Each number is 128 + 32 x the weight over its row's rms, rounded and kept within 0 to 255. Layers, rows and columns count from 0. The size above them is the row's rms in percent of the matrix's.

# layer 10 attention output, 512x512, rms 0.057, rows 100-204, columns 192-255
size [ 92 109 106 104 103 102 105 102  94  97  92 103 107  95  99  92 101  95  97 107  95  97  98 107 100  99 100  96  96  98  94  96  97  91  94  95 106 106 104  94  93 100  94  89  92 112  97 103  95 102 103 106 108  97 105  96 101  98  97  98  97  99 110  94  96 105 101  96 109 111 103 105  94  94  98  95  96  97 101  99  91  97 102 104  96 106  94 100  99 111  96 104  87  91 102 108  92  99  95 107  96  97 104 101 105]
[[119 109 112  90 110 164  85 126  96 134  90 127  73  81 173 136  97 148 154 132  97 146 153  87 168 134 155 169 196 123 158  99 164 139 121 122 135 174 194 106 146 146 132 138 102 192 105 125 127 119 111 117 151  92 193 128 120  95 104 128 128  24 116  92]
 [154  89 112 101 157  82 153 114  87 146 163 175 142  93 187  43 124 143 131  90 133 159 126 167 139 124 103 155 147 182 155  88 161 247 103  93 118 135 155 111 163 102  71 151 179 127 148 128 151 127 125 151 113 126 161 119 104 178 123  96 126 136 176 122]
 [106  92 163 125 165 162 106 150  83  92 102 124 136 155 126 158  83 160 181  86 100 141 106 135 149 134 156 103  74 115 122  96 160 140 170 141 193 130 100 164 117  92  82 150 149 198  94 127  96  92  86 113 119 105 103 185 142 102 138 101 104 117 127 112]
 [161  76 122 122  98  69 105 122 191 158 145 170 151 126 116 162 126 113 137  52 126 142 113 103 137 147 133 131 120 149 154 140 103 125 123 101 181 134 127  83 172 114 178 135 155 171 162 136 165  92 114 152 144 124 177 134 115 122 116 122 122 100 179 159]
 [203  95 138 101 123 126 127 117 195  78 210 127  86  92 116 168 102 108 107 122 157  93 160 146  93  91 114 122  60 144 165 167 126  93 167  96 173 166 148 153 176  81 105 161 107 191 206 135 131  99  78 148 161 170 193 112 148  93 127 109 126 138 100 168]
 [151  96 110 159 101  57 170  95 115  39 142 127  90 189 141 170 127 124  82 124 100 104 128 149 172  75  98 100 180 126 117  75 111 162 145 214  89 152  66 112 111 116  62 179 219  95 155 134  70 185 111 161 102 116 111 156  87 153 171 118 121 192  96 131]
 [ 98  66 154  90 160 136 105 114 177 108 154 139 172  83 154 111  89 128 112 167 154  88 121 140 105 123  61 164 121 147 106  46 126 220 155 137 129 154 134 202 209 126 136 184 135 199 177 180 124  81 124 127 187 216 112 107  84 177  89 122 151  75  98 135]
 [170 130  78 127 159 160 114 164 166 120  16 160 101 153 137 167 146 100  96 146  99 158 128  87 127 129 152 121 152  78 146 143 112 137 154  93 144 139 165 123 157 103 160 128 101 101 104  92 140 133  86 121 109 123  92 129 144 168 149 127 149 131  80 104]
 [ 95 127  94 142 103  97 157 144 171 152 174 118  81 156 134 119 158 145  90 141 139 124  98 115 117 110  88 173 103 102 173 174  96  94 190  69  54 149 145 133 147 110 133 167 100 154  77  70 116  76 138 146 171  75  64 145 114 114 192 127 161 112 143 139]
 [154 134 188 121  97 114 176 146 138 114 118 102 124 165 115 157 114  88 142 148 184  93 162  91 146 130 125 121 119  71  93 111  57 148  97  91 115 144 124 129  30 117  89 135 108 110 123 111 139  93 118  82 161 176 111  95 142 114 108 134 100 112 113 143]
 [138 177 172 180 174  96 127 130  93 185 135  48 143  99  94 165 146 130  90 129 127 121 137 199 127 150  83  71 106 141 176  94  79  97  68 119  41 112  97  83  92 125 149 125 147  71  88 115 137 131 106 102 127  95  98 150 161 108 127 129 103 129 144 146]
 [ 99 104 183 167 153 125 183  96  89 139 134 116 135 107  70  82 128 109  96  95 158  65 165 100 143 154 131 121 185 215 148 110 120  78 115 118 122 158  99 137 124  67 140 144  95 125  93 168  94 177  79 142 179  81 108  97 124 135  96  53 100 157 164  94]
 [152 156  93 127 163 120 156 107 123  94  91 122 111  49 154 112 108 133  97  68 158 126 135  99 143 144 119 106 140  72 132 126 126 139 125 152 111 102 145 124 140  97 168 139 144 170 137 100 108 112  73 106  86 138 141 115 184 180  94 174 157 162 135  73]
 [162 126 102 185 100 128 128 116 101 186 179  95 125 133  94  99 152 111 118 149 179 147 140  93 151 112 169 118 132 181 121  84 143 129  43 180 111 178 138 102  92 146 124 131 169 124 136  97 117  94 142 127 141 125 125  73 145 164 197 118 148 163 113 129]
 [120  93 115 101 192 153 150  90 126 141 155 128 115 140 156 163  78  97 167 132 153 152 109 110 193 130 143 164 126 169 154 121 121 114  99 103 138 107 151 161 118  84 118 179 127  79 160 108 134 102 136  36  77 112 120 131  94 114 125 139 119 120 105  82]
 [117 101 135 157  97 147 111 133  69 103 121 140 114 127 126 111 154 125  88 146 128 126  89 130 121  97  94 135  87  88 162  46  23  98 166 185  95 121 148 126  53  82 145 113 155 213 185 123  94  93 132 156 167 125  96 154 105 143 107 143 133 133 249 118]
 [145 153 127  98 121  97 178 114 141 120  96 120  83 123 144 158 146  91  99 164 148 121  69 152 120 108  95 132 152 194 145 126 155  91 148 111  72  91 120 121 150 136 119 111 166  82 161 185 153 151 152 130 134 119  97  83 108  98  85 143 137 145 106  89]
 [117 154  22 144  93 161 188 117 139 139 128  99 141 191 168 203 115  75 172 104 158  65 179 146 125 155 115  97 164 164  94 119 145 128 101 112 123 122 105 136 112 145 156 181 170 127 114 171 159  96 112  82 118  93 145 118  96 127 158 126 188  82 138 123]
 [150 123 166 149 173 187 106 103 109 120  88 106 114  88 171 126 122 128 192  94 112  84  63 103 140 130 111  97 164 113 141 128 197 165  77 148 117 138  84 120 166 114 122 144 140 144 155 162 106 160  81 164 234 137 159 118 125 135  91 125 140 100 139 133]
 [ 94 110 155 111 124 171 137  92 128 146 120 182 165  84  90  78 162 113 134 162  56 103 143 138 163 158 122 106 130  46 202  90 123 147 156  94 171  95  84 137 116 126 119 114 115 107 180 139 152 159 194 126 116 167 129 151 132 136 101 156  94 105 146 100]
 [ 86  76 185  95 121 147 100 178 110 148  61 168 132 127 170  94 101 177  95 117  88 116  96 100 146 166 120 114 105 159 113 142 121  90  89  61 120 160 124 171 195 140 122 171 132 164 152 182 121 124 135 151  86  73  60 183 106 155 155  65 141 103 142 173]
 [ 90 127  92 149 127 136 155  54  90 161  64 107 129 146 117 201  48 110 128  52 129 185 108  95 112 159  99 134 160 103 125 179  77 198 160 117 134 126 180 130 176  83 146 109 138  64 119 136 211 194 123 133 166 114 131 112  90 119 162  84 152  66 136 152]
 [150 121  82 109 114 123 157 148  78  80  80 107 169 183  71 142 132 107 124 154 134 119 132 132 140 137  87  97  97 131 103 113 141 136 143 122 110  94  91 164 142 148 102  48 107 150  73 177 131  79 140 123  91 111 190 119 131 152 151 160  97 153 134  91]
 [ 96 116 155 106 116  72 164 120 186 142 104  69 121 108 137  35 120 170 136 162 136 149 112  64 160 158 188 206 168 148 192  98 151 140 135 158  80 157 155 122 155  72 130 137  92 123 118 105 150 130 105 153 133 142 170 146 115 101 134 127 159 155 183 127]
 [158 124 115 137 162  74 145  78  76 109 127  88 124 140 181 150 206 104 118 165 111 125 119  63 134 160  70 114 114 103  74 131 158  62 123 141 111 135 157  26  97  98  93 154 145 175  97 138 118 146 159 115  86 148 175 125 145 135 119  53 107 149  63  97]
 [156 109  98 103 135 139 116 178 108  85 124 118 137 140 166 175 127  74 148 123 191  96 110 148 148 105 127 111 162 121 122 109 150 148 110 171 140  78 114  84 116  92 126 106 156 119 163 103 110 130 112 191 178 114 125 128 146 146 191  78 117 132 141 133]
 [ 89  87 171 103  80 118 145 113 122 187 134  86 181  98 145  88 146 176 162 169  80 211 145 124 101  66  95 113 141 150 146 104 156 106 154  90  58 135  84 121 150 124 148 116 160 166 164 166 150  98 129 181 154 108 110  99 132 154  70 160 185 175 168 139]
 [155 102  89 102 182 104 111 164 163  79  73 132 147 140  94 122 177 182 145  74  88 118  91 176 106 119 155  90 135  88 165 120 134 180 146 123 132 101 137 129 121 150 169 139  79  79 155 135 144  72 133 152 126 101 111 106 135 177 165 175  99 124 171 111]
 [132 127 168 135 146 190  91  93 132 198 122 103 165  73 104 144 116 124 107  83 163 133 125 158 147 205 140 122 162  74 172  79  73 147  69 134  71 100 155 110 151 100 109 164 146 177 150 147 168 158 169  98 113 113 172 117 185  90 124 125 126 119 147 131]
 [116 147 194 114  98 203 148 137 142 123 124  76  55 145  94 143 115 131  71  90 110 166 177 115 109 145  90 168  84 166 134 121 135 141 143 134 123 144  90 119 143  81 114 119 155 141 137 107 150 159 187 119 166 116 164  74 121 122 114 147 134  92 125 133]
 [ 96  46 159  75 119 159  77 170 110 127 145 146 144 153 115  63  84 157  67 148 152 144  46  99 190 139 152  66 162 142  51 133 110  69 145 153  83 195 112  97 135  69  67 140  87 100 122 156 130 166  94 121 102 148 194 156 156 105 125 121 158 125 135 113]
 [164  12 108 117 116 140 120 125 101 133 152 159 167 106 106 138 150  72 194  50 130 146  84 115 163 176 137 187 127  98 119 110 151  61  96  85 122  87 117 149 110 160 133 120 161 101  65 140 100 120 123  82 103 117 121  91 173 184 151 125 170 104 112 126]
 [159 178 162 133 131 145 166 143 137  78 108 101 130 120 109 117 145 136 142 104 143 127 136 147 151 137  98 103  87 114 122 147 155  93 107 127 121 106 198 154 147  87 120 176 180 111 154 151 155 121 154 100 111 137 131  79 106 158 122  80 119 118 136  99]
 [128  93 155 147 129 164 114 125 165 138 129 177 173 181  84 106 172  98 140 105  88  84 116 127 166 116  46 200 223 112 165 133 104 130 138 156 146 181 181 134 148 107 139 193 166 118 153 137 121 129  92  41  97 142  80 107 135 127 182 138 130 139 109  94]
 [153 110 189 192 147 110 109 135 116 171 133 168 136 122 134 105 106 125 128  76 152 132 148 125 152 146 171  81 150  80 157  50 109 124 122 129 141 118  97 149 151 103 138 136 157 166 166 112  98 126  65 145  96 135 138 215 139 133 204 138 123 117 132 103]
 [154 170 109 133 130 129 176 136  81  76  92  98  20 137 160 103 171 108 133 168 118 166 147 133 168 125 122 100 162  64 116 200  93  61  98  48 117 105 151 124 113  88 147  46 139  86  77 123 164  93 143 171 105 108  39 154 139 110 119  91 115 145 136  79]
 [144 137 156 178 124 104 114 132 121 108 189 102 154 135  69 124 118 124 121 151 138 149 119 116 109 116 133 126 152 107  35 120 101  84 130 163 128 151 126 176 101 131 115 137 123 136 208 117  51 174 135 124 110  90 154 140  62 146 162 140  89 132 187 149]
 [143 120 133 137 146 137 106  97 108 134 111 109 113  90 117  76 113 134 113 137 118 108 135 129 138 145 144 161 119 128 127 127 138 113 218 107 144  72 131 208  88  98 150  81 121  98 165 130 169 128  61 132  87  98  53  90 153 177 130 110 124 175 121  87]
 [ 73 170 114 167 167 136 185 132 137 112 125 123 116 170 145 126 169 174 130  26 140  95 120 134 168 138 148 127  88 107 158  90 103 145  76 159 127 111 117 171  69 181 129 164 215 127 102 103 112 151 188 125 128 131 101  99 168 121 121 118 124 139 148 150]
 [110  94 164  99 137 113 138 128 132 119 135 146 160 187 156 101 158 155 140  47  86 128 132 163  83 133 141 123  96 141  96 112 118 117 151 105 127  85 170 142  57 123 113 112 104 135  97 115 139 156 174 124 131 165  89 117 163 145  49 141  86 204 169 106]
 [ 98  82 125 152 128 172  68 126  85 139 228 169 129 136  90 158  57 193 133 160 111 128 107 152 184 110  79 135 169 124 128 121 154 141 133 111 183 143 135 134 149 108 207 109 149 184  82  83  70 175 105 112 131 162 137  92 117  84 126 111 174 112 120 148]
 [139 147  98 200  99 158 130 110 172 180  85 140 100 107 143 150 178  73 155 125 120  53 119 136 112 121 105 114 160 140  78 133 151 143 137 104 144 106 112 122 101 109 119 163 155 100  47 142 160 121 160 112 126 129  85 171 128 103  98 151 167 101  85 137]
 [ 91 120  80 111  95  91 186 150 117 145 122  83 136 133 109 151 135 195 150 134 140 172 138 125  86 156  61 100 120 155 136 107 150 146  92 153 122 169 132 194 132 178 109 154 120 170 106 164 100 155 132 152 136 153 117  99  92 140  73  85 171 120 130  81]
 [105 143 106 126 107 119 112 142 134 118 156 133 140 142 140 122  38 133 158 141 170 113 177 123 162 159 142  81 115  68 120 107 115 171 122  98 129  99 108  82 114 128 115 131 136 180 131 160 109  69 131 114 155 146 183 163 149 133 127 165  99 120  77  64]
 [138  94  70 100 137 118 164 143 162 141 147 193 166 125 160 159  44 111  99  36  87  98 166 154 130 119 145 154 122 158 114 133 169 128 123  99 107 162  57 165 106  73 116 150 128 149  87 148 117 163 142 156 141  93 122 113 127 134 124 157 160 118 185 143]
 [144 148 162 124 128 117 193  73 125 129 109  91 155 155 137 191 123 127 160 130  91 107  85 135  87 131 125 157 163  93 165 128 138 127 103  62  76 132 133 111 121 155 146 116 172 120 156 157 159  80 125 140 158 151 104 125 141 178  71 191 166 138 148  94]
 [ 93 174 147  69 138 124 140 153 160 136 162  84  74 104  77 108 133  45 178 142 208 129 159  96 126 178 145 120 112 115  76 110 148 114 136 196 128 158 187  93 144 146  97 110 109 176 131 166  78 118 127 107 137 157 154 108 137 122 154 113 112 148 102 146]
 [148  97 158 116 164 111 145 167 140 130 119  92 153 102 150  88 120 138  92 111  93 131 122 115 109 106 111 177 115 114 160 102 187 183  90 127  61 127  63 125  92 153 126 144  76 142 101 127 136 153 168 100 138  87 134 144 182 101 130  71  59 175 113 128]
 [151 153 109 163 146  79 150 166  83 125 176 130 147 159 167  52  95  93 138 111 108 196 119 162  72 166 130  79 154  82 211 135 130  90 100  78 148 173  95 116 164 137 119 153 188  44 128 116 186 109 161 156 137  80 131 137 184 172 142 106 133 137 154 111]
 [138 137 159 126 120 133 138 178 126 117 163 190 142 121  97 167  97 148 184 108 102 122 152  79 145  63 118 133 123 140  95  85 165 156 208  33 137 147 202 108  72 108  73 115 115 106 138 128 113 154 141 143 115 156 125 131 160 107 101 131 156 147 139 155]
 [156 101 143 101 135 146 139 116 163 123 108 149  66  91  75 162 109 123 157 160 119 161 115 131 130 157 117 138 150 102 160 126 161 134 137 133 102 108 133 161 138 194 187 102  79 120 146 139  75 122 140 153 144 142  87  60  93 129 157 139 121 190 140 204]
 [126  75 133 110  92 139 138 111 158  98 124 137 131 124 127 122 143  87 150 181 107 154 102 134 125 105 189 139 115  72 103 147 174 113 191 111 117 177 125 145  89 108 165 144  98 120  82 179  83 138 144  80 108  88 147 125 133 118 144  67 166 162 116 127]
 [160 149 183  78  83 139 119 155 113 108 125  81 126 174 118  91 113 146 117  70 110 135 114  72 136 180 121 122 129 136 163 181  76  87 135 155 172  78 131 183 120  99 125 140  79 147 161 154 145 105 133 119 158 105 139 143 180 131 156 215 142 124 152 121]
 [157 144 137 118 142 100 143 134 104 101 132 170 114 123 137  92 135 117 176  93 129 125 120 152  79 135  87 155 120 114 131 135 156 157 143 109 155 105 156 123 114 169 103 122 194  97 170 156 175  83 162 132 118 109 113 123 173 104  64 134 113 188 104 144]
 [117  93  69 110 171 135 125  69 110 141 140 145 100 126  76  88 101 162 150 151 162 174 118 117  88 181 128 137  86 134 177  93  88 205 134 126 109 114  93 160 155 147 151 121 120 136 123 118 110 112  67 108  99 127  51 146 111 123 142 127 157 147 138 126]
 [ 88  91 105  67 127 177 131 112 184  94 145 165 198 133 148 106  96  98 118  97 123  91 115 114 124 143 156 125 141  93  84 116 140 165  79  56 114  94 152 143 172 166 164 142 142 135 167  78 105 147 133  76 105 131 102 143 152  85  75 124  95 113 127 155]
 [103 190 145 164  97 117 147 145 110 105 177 226 144 134 176 130 184 179 156  48  70 115 116  93 161 130 138 124  60 135 116 129 119 135 178 107 117 179  97 127  77  67  99 163 161  95  87  89  75  98 134 155 158 208 141 119 193 143 143 169 127 166 157  89]
 [163 151 107 106  91 183 109 172 154  84 127 122 148 165 165  97 111 135 122 169 175 106  89 179  45 155  84 130 131 106 162 158  94  93 140 132 155  77 128 156 162 166 117 175 100 158  49 177 129 154 152 151 100 118 120 144 136 111 137 156 152 117  79 182]
 [174 170 150 120 160 135 120 182  69 123 158  99 133 138 125 130 206 177 112  94 225 135 115 116 123 171 123  88 109 136 123 127 144  53  83 162 102 130 142  96 123 157 101 135 102  41 108  79 172 127 160 149 168 172 135 134 118 144 131 170 162 105 117 132]
 [197 101 105 171  93 117 136 140 118  68 142 150 127  89 117 118 140  92 119 158  92 172 132  98 178 150 131 134 139 149 125  59 135 161 143 119 127 177 112 130 174 116 181  80 159 153 140 102 141 104 119 143 136 156 159  82 141 134 110  62 121 165 118 169]
 [141 134  68  98  78  89 182 153 148 101 120 131  78 117 132  39 104 153 137 159 174 143 152 149 114 160 121  85 132 179 177 107 160 154 121 133  90 104 108  61 145 106 130 137 120 110 131 128 107  94 170 151 130 156 154  95  64 124 158 124  60 113 142  81]
 [128 158  89 144 102 173  95 219  87 188 124 153 151  89 104  97  87 122 102 111 150 103  96 155 100 140 135 126 137 183 138 144 113 119 150  84 135  47  90 152  91 148 146 120 100 145 167 141 128  97 156 178 157  92  82 158 144 127 110 177 129 149  82 119]
 [136 140 113 121  66 166  68 145  80 112  81 127 110  52 126 141 135 107 151  99 182 146 182  90 116  78  77 142 141 180 203 132 142  69 108 183 126 110 128 130  97 165  82  31 184 104 171 174  95 145 152  52 115  84 135  50 164 132 118 179 101  95  93 119]
 [149  74 153  98 115 196 107 104 158  75  93 133 145 139 175 185 145 116 156  88 110 157 153 107 148  81 158 102  96 127  91  86 136  99 130 133 164 138 139 162  86 123 109 109 153 114  87 156 150 148 125 126 118 125 120 121  95 162 113 191 131 155 157 117]
 [125 166 161 126 105 124 124 170  53 163 132 171  74 109 160 103 121 164 129 146  92  83 108 189 128 147  89  90 125  98  93 178 105 168  91  77 137 167  77 135  83 154 135 138 105 143 108 140  89  68 120  70  86 130  97  87  80 189 110 152 122 167  93  86]
 [142 152 139 154 120 113 153 105 128 121  91 109 186 110 106  75 100 153 175 130 154 171 118 121 141  85 140 143 140 122 111 161 171 129 104  87 125 131  90 106 136  95 166 161 106 180 137  71 154 148 123 129 113 219 144 170 145 138  98 103 114  98  96  77]
 [109 118 123 148 130 105 222 165 178  82 172 177 120  99 135 152 144 125  95  87 143 132 147  99 111 123 115 138 122 110 157 172 122 111 150 121 144 126 117  95 111 101 126 143  90 136 177 110  95 109 132 172 153  70 154 129 148 114 106 122 122 200 101 127]
 [ 65 140  91  93  92 114 119 138  73  66  84 134 132  65 133 179 150 130 150 104 144 197 122  95 126 121 120 190 131 162 132 151 135 151 145  75 197 105  74  98 138 150 100 129 146 120 132 136 180 114 147 209 158  98 156 152  79 153  79 137 160  59 160  60]
 [ 88 174  85 114 175 104 122 144 140 113 167 161 148  90 159 119 149 138 185 114 128 192 166 118 146 109  97 143 115  95 131 222 136 125 149  68 100 147  89 121 141 157 108 151  93 131 136 124 104 105 177 168 139 140  84 107 145 139 145 102  96 170 184 132]
 [ 91  96 125 115 190 112 129 101 151 144  67  96 120 107  95 123  59  93 175 145 154  79 121 107 125 144 167  85  74 159 140 125 192  99 111 114 107 106 136 142 129  96 116  64 200 147 123 111 168  88 133 133 115 143 130 132 165 106 164 104 101  76 154 131]
 [129 162 174 137 120 126 101 168 163 121 128 161  98 159 164 109  93 120 192 138 133 123 116  96 191 118 151 168 117 112 118 137 110  93 131 108 137  61 116 122 100 100 124 173 173  41 161  77 134 122 135 107 126 139 135  93 169 103  67 109 145 164 175 126]
 [ 78 133 114 126  83 112 120 120 173 109 152 219  92  74 127 114 128 201 123  93 168 129  76 114 138 158  76 122 173 118 153 118 139 148 138 107 111  96  61 104 171  91 136 127 167 107 119 190 141 149 135 177  99 133 157 115 130 169  82 168  91 147 157 124]
 [ 97 170 117 118 153 137  77 105 130 147 129 112 129 149 128 142 102  97 140  64 150  78 162 183 124 108 141 115 132 124 159 111 135 131 128  88 203 139 202 119 118 121 181  76 124 114  87 141 157 122 123  85 132  88 130 162  74 101 134 133 155 143  93 115]
 [130 136 139 104  59 127  92 160 113 103 110 126 193 119 134 147 146 157  94 129 196 138 146  92 148 147 102 139 172  96 101 131 106 105 120  89 179 168  54 197 123 124 107  97 109 136 158 144 111 115  69 170 145 185  96 144  87 168 140  79 115 117 170 127]
 [173  77 126  87  90 131 145  87  68 128 155  92 119 140  95  50 149 153 114 170  99 121 112  93 183 158 114 138 146  67  95 101  93  82 106 112 155  94  83 121  95 135 105 135 172 202 159 109 173 145 161 144 148 147 131 131 102 115  69 147  86 126 140 101]
 [188 105  86  69 175 164 132  76 173 115 150 141 153 141 151 163 152 194  95 147 151 127 141 133 146 183  56 108 151 137  87 122  54 137 123 124 185 146  78  59  95 135 143 125 130 182 114 150 122 108  93 142 116 100 171 206 166 102 173 128 112 142 147 163]
 [255 167  94 168  82 110 181 127  83  96 136 107 150 141 145 134 120 130 118 117 112 146 146 208  82 152 126 158 132 125  69 139  97  89 156 111 137  74  91 112 125 103 159 162 119 139 116  65 139  76  61  87 138 146 137 143 131 136 137  52  92 157 111 172]
 [104 150  91 145  72 184  82 133 106 132 123 202 172  74 125 115 136  75 177  91 189  84  74 161 163  94 104 129 214 131  98 135 177 127 132  80  97  91 142 107 122 111 113 111 152 111 140 157 171 112 135 153 135  83 134  89 161 164 155  96 118 145  61 107]
 [104 152 148 148  96 100 134 120 138 127  80 154  81 130  76 120 106  54 147 107 158 121 201  95 119 162 181 137 112 112 104 155 137 157 144 135 143 139 168 111 168  86 140 118 105 187 123  76 186  85 162 100 131 108 167 120 152 107  78 157 100 129 160 196]
 [ 83 121 132 135 117 145  89  93  79 101  60 131  85 168 176 101 128 118 115 150  78 103 154 126  69 128  98 109 143 113 122 180 140 104 136  99 160 120 134 121 133 121  95 153 164 107 104 113 172 120  50 101 169 135 103 140 117 145 101 136 127 193 148 121]
 [183  95 145 141 143 111 145 203 109  97 122 144 154 185 131 137 124 138 138 130 142 131 182 166  92 117 162  70 116 128 179 118  69 156 147  91 149 183 155 130 152 112 108 135  96  87 127 184 105 126 203  68 124 198 142 141  75 171  88 132 125 135 140 113]
 [177 111 135 152 110 147 134 107 147  93  94  99 134 119 191 134 123 123 138 166 133 138 127 110 157 165  79 168 156  87 127 154 132 140 193  86 198 151 137 168 110 146 242 149 166  98 112  76 120 103 171 112 185 159 132 162  62  93 105 131  92 148  91  63]
 [157 103 152 142 119 162 163 145 146 188  98 178 118 180 112 113 153  83 162 131  67 127 102 149 156 225 178 118 112 155 142 106 151 113 115 143 127 150 134 135 158  59  75 140 176 104 175 127 113 135 155 127 158  94  90 136  91 191  97 115 122 148 114 149]
 [138 104 159  95 167 137 156  82 166 148 167 124 137 203 124 123 154 147  89 141 127 153 138 152 149 141 173  80 169 164 173 142 105 136 117 158 151 117 190 145 131  59 183 134  90 106  86 117 134 103 149 121 118 179 112  90 108 204 177 118 141 104 194 113]
 [ 83 110 159 142 157 118 184  98 108  47 178  60 177  64 189 139 147 137 157 103  77  85 142 119 142 120 106 179 129  93 119 113 162 104  68  45  82 155  90 118 125  94 145 148  99 129 157 153 101 126 138 168 129  76 118 177  82 119 130 179 105 124 141 113]
 [127 131 119 129 115 127 133 145 135 196 142 109 114 117 114 181 146  46 129 139 154 127 168 106 196 141 164  93 121 147 153 149  89  94 141 154 123  52 159 124 117  58 142 101 148 108 105 179 178 175 117  93 125 169 133  77  60 146  82 185  99 150 153 111]
 [107 118  47  95  97 148 157 193 143 125 144  56 166 110 127 122 116 140 118  70  86 124 142 130 129 100 163  78 161 135  75 140 167  93 176 106 139 145 163 131 115 159 109 208 107 126 100  88 175 150 142 163 148 119  79 133 125 125 149 184 204 118 108 193]
 [114 135  92 127  82  77 162  75 136 157  96  63 119 155 103 141 131 150  90 186 103 107 102 122 165 142 194 122 134 154 123 124 148  88 120 124 146 114 101 129 130 138 111  76 147 111 169 110  98 111 157 136 185 139 137 168 161  87  74  86 104 122 135 183]
 [123 154 155 183  80 113  56 135 149 170 184 149 154 178 129 106 144  99 141 140 162  99 123 120 107 139 183 121 113 108 142  92 139 150 135 114 168 188 102 128 140 136 211 197 121 122 126 160 162 126 201 171 123 119  81 127 108 109 135 162 107 177 115 115]
 [112 165 115  79 133 174 105 160 141 103 110 114 135 147  79 106 112 108 108 113 149 124 125 122 108  77 126 159 139 133 192  68 132  96 133 123 139 118 135 153 151  61  98 113 154 101 152 161  98 140  66 100 114 115  90 146 168 178  95 112 138  62 101 107]
 [126 105 106  94 111  91 128  78 112 153 133  94 108 155 126 128 120 175 130 145 121 178  96 135 156 115 144  99 117 147 124 157  88 141 143 128 141 117  98 127  62 196 154 119 105 103 105 176 160 169 108 108  96 151 151 163 129  78 143 167 144 153 156 127]
 [145 130 116 136 141 179 201 115 201 118 143 130 179 129 100 178 148 119 101 176  91  45 124  84 104 166 122 139 151  56 158 130 130 125 163  51 118 156 108 136 164 105  92 150 127 173 124  68 190 124  75 125  88 138 194 175 160 112  94 146  93 121 116  49]
 [ 66 176 132  68 149 128 131 150 131 101 115 188 144 144 109 147 174 121 110 182 111  97 120 106  98  84 159  87 189  90 179 145 137 139 100  73 131 135  94 178 104 106 152  95 134 202 162 150 129 169 107 129 110 154 149 131 140 111 142 107 113 139 108 133]
 [ 56 111 122 125 193 220 149 109 114 155 141 139 169 178 154 107 103 144 114  52 100 128 158 145 166 159  88 120  95 142 129 157 172 155 128  85 168  66 144 136 143 111 100 125 126 172 159 134 152 200 174 141 186 111 100 119 124 120 129 153 112  43 106 199]
 [173 108 132 136 132 114 121  90 127 119 124 137 172 127 122 154 122 126 157  99 125 116  88  80 119 103 166 118 121  99  70 164 131 140 100 150 108 139  76 129 147 178 106 132 150 181 104 159 145  92 110 126 163 133  77 133  51 116 118 111 140 110 101 119]
 [149 139 160  86 154 184 143 221 119 119 176 161  66 128 125  98 133  76  66 148 127  86  95 195  95  69 105 142 129 118 126 137 115 140  96 104 139 121  91 202 184  84 142 109 105 170 135 139 127  90 116  68 122 154 181 138 102 127 169  72 155 119  90  85]
 [ 76 138  91 100 141 128 108 101 102  70  90 118 142 159 119 163 170 147 159 190  95  65 133  50 118 127 133 111 193 118 124 152 100 123  94  84 143 147 173 152 156 116  80 119 104 121  92 129 141 143 117 143 125 104 157 133 140 119 120  81 115  99 167  20]
 [147 144  99  65 171 127 123 134 151 100 119  97 180 132 128 104 114 151  79 162 170 122 126 141 133 121  76  91 198 125  67 135 132  86 127 133 116 124 109 111 113  80  95  82  88 102 162 139 104  78  90 135 136 159 146 116  98  77 179 147 161 114 126 112]
 [109 172 165 107 166 114 126 144 127 129 149 139  62 111 118  72 130 185 105 152 141 116 111 136 125 156  98  86 137 134 199 101 157 130 187 135 118 132  99 111  83 171 158 139 157  93 160 103 145 122 115  99 100  70 147 149 181 112 120 153  68 113 109  79]
 [102 116 103 143 129 120 128 130 108 127 126 177 136 125 180  86 121  98 124 118  97 112 141  89  36 154 131 135 157 120 146 161 147  77 153 121 141  94 127  72 142 117 140  96 110 146 101 107 132 121 183  71  82 139 145 135 100 128 118 114 111 110 119 116]
 [ 87 146  87 150 125 127 148 112 170  93 144 111 133  81 149 164 121 195 171 134 143 144 187 135 166 129 112 120 114 129  85 137 201 175 101 141  69 135  85  98 110 115 140 139 148 106 140  98 128 110 149 115 112 124 147 147 173 139 150  97 196 147 144  94]
 [197 101 119 116 114 157 128 120 172 154 100 111 109 145 161 159 135 142 135 116 148 156 144 166 134 143 133 104 127 104 137  36 118 162 139 120 121  91 146  66 181 149 117 139 179 112 144 124 115 137 103  78 144 197 159 103  78 105  95  35 176 141 164  70]
 [125  88 124 157  61 125 139 168 118 141  94 143  84 186 139 141 176 194 119 156 151 170 142 146 114 133  93  64  85 117  84 124 110 147 117 108 112 156 121 174 152 191 107 154 128 153  94 117 118 109 147 151 139 139  87 142 144 125 141 138  90 148  93 111]
 [109  53 157 129 137 130 113 170 171 176 103 108 125 112 125 116 141 100 134 127  53  89 149 153  98 157  56 162 143 102  74 108 139 131 121 155 186 183 189 133 143 147 149  99 103 163  86 118 125 135 123  98 118 165 148 139 110 132 163 113 120 167 167 180]
 [118 127 111 163 150 183 183  79 129 153 125 141 110 149  90  87 114 125 142 131 114 131  96 143 113  32 136  65 109 138  96 135 119 121 148  93 151 157  82  80 156 171 133 176 147 162  94 114 134  79  88 145 139 112 146 106 115 136 146 128 168 150 139 152]]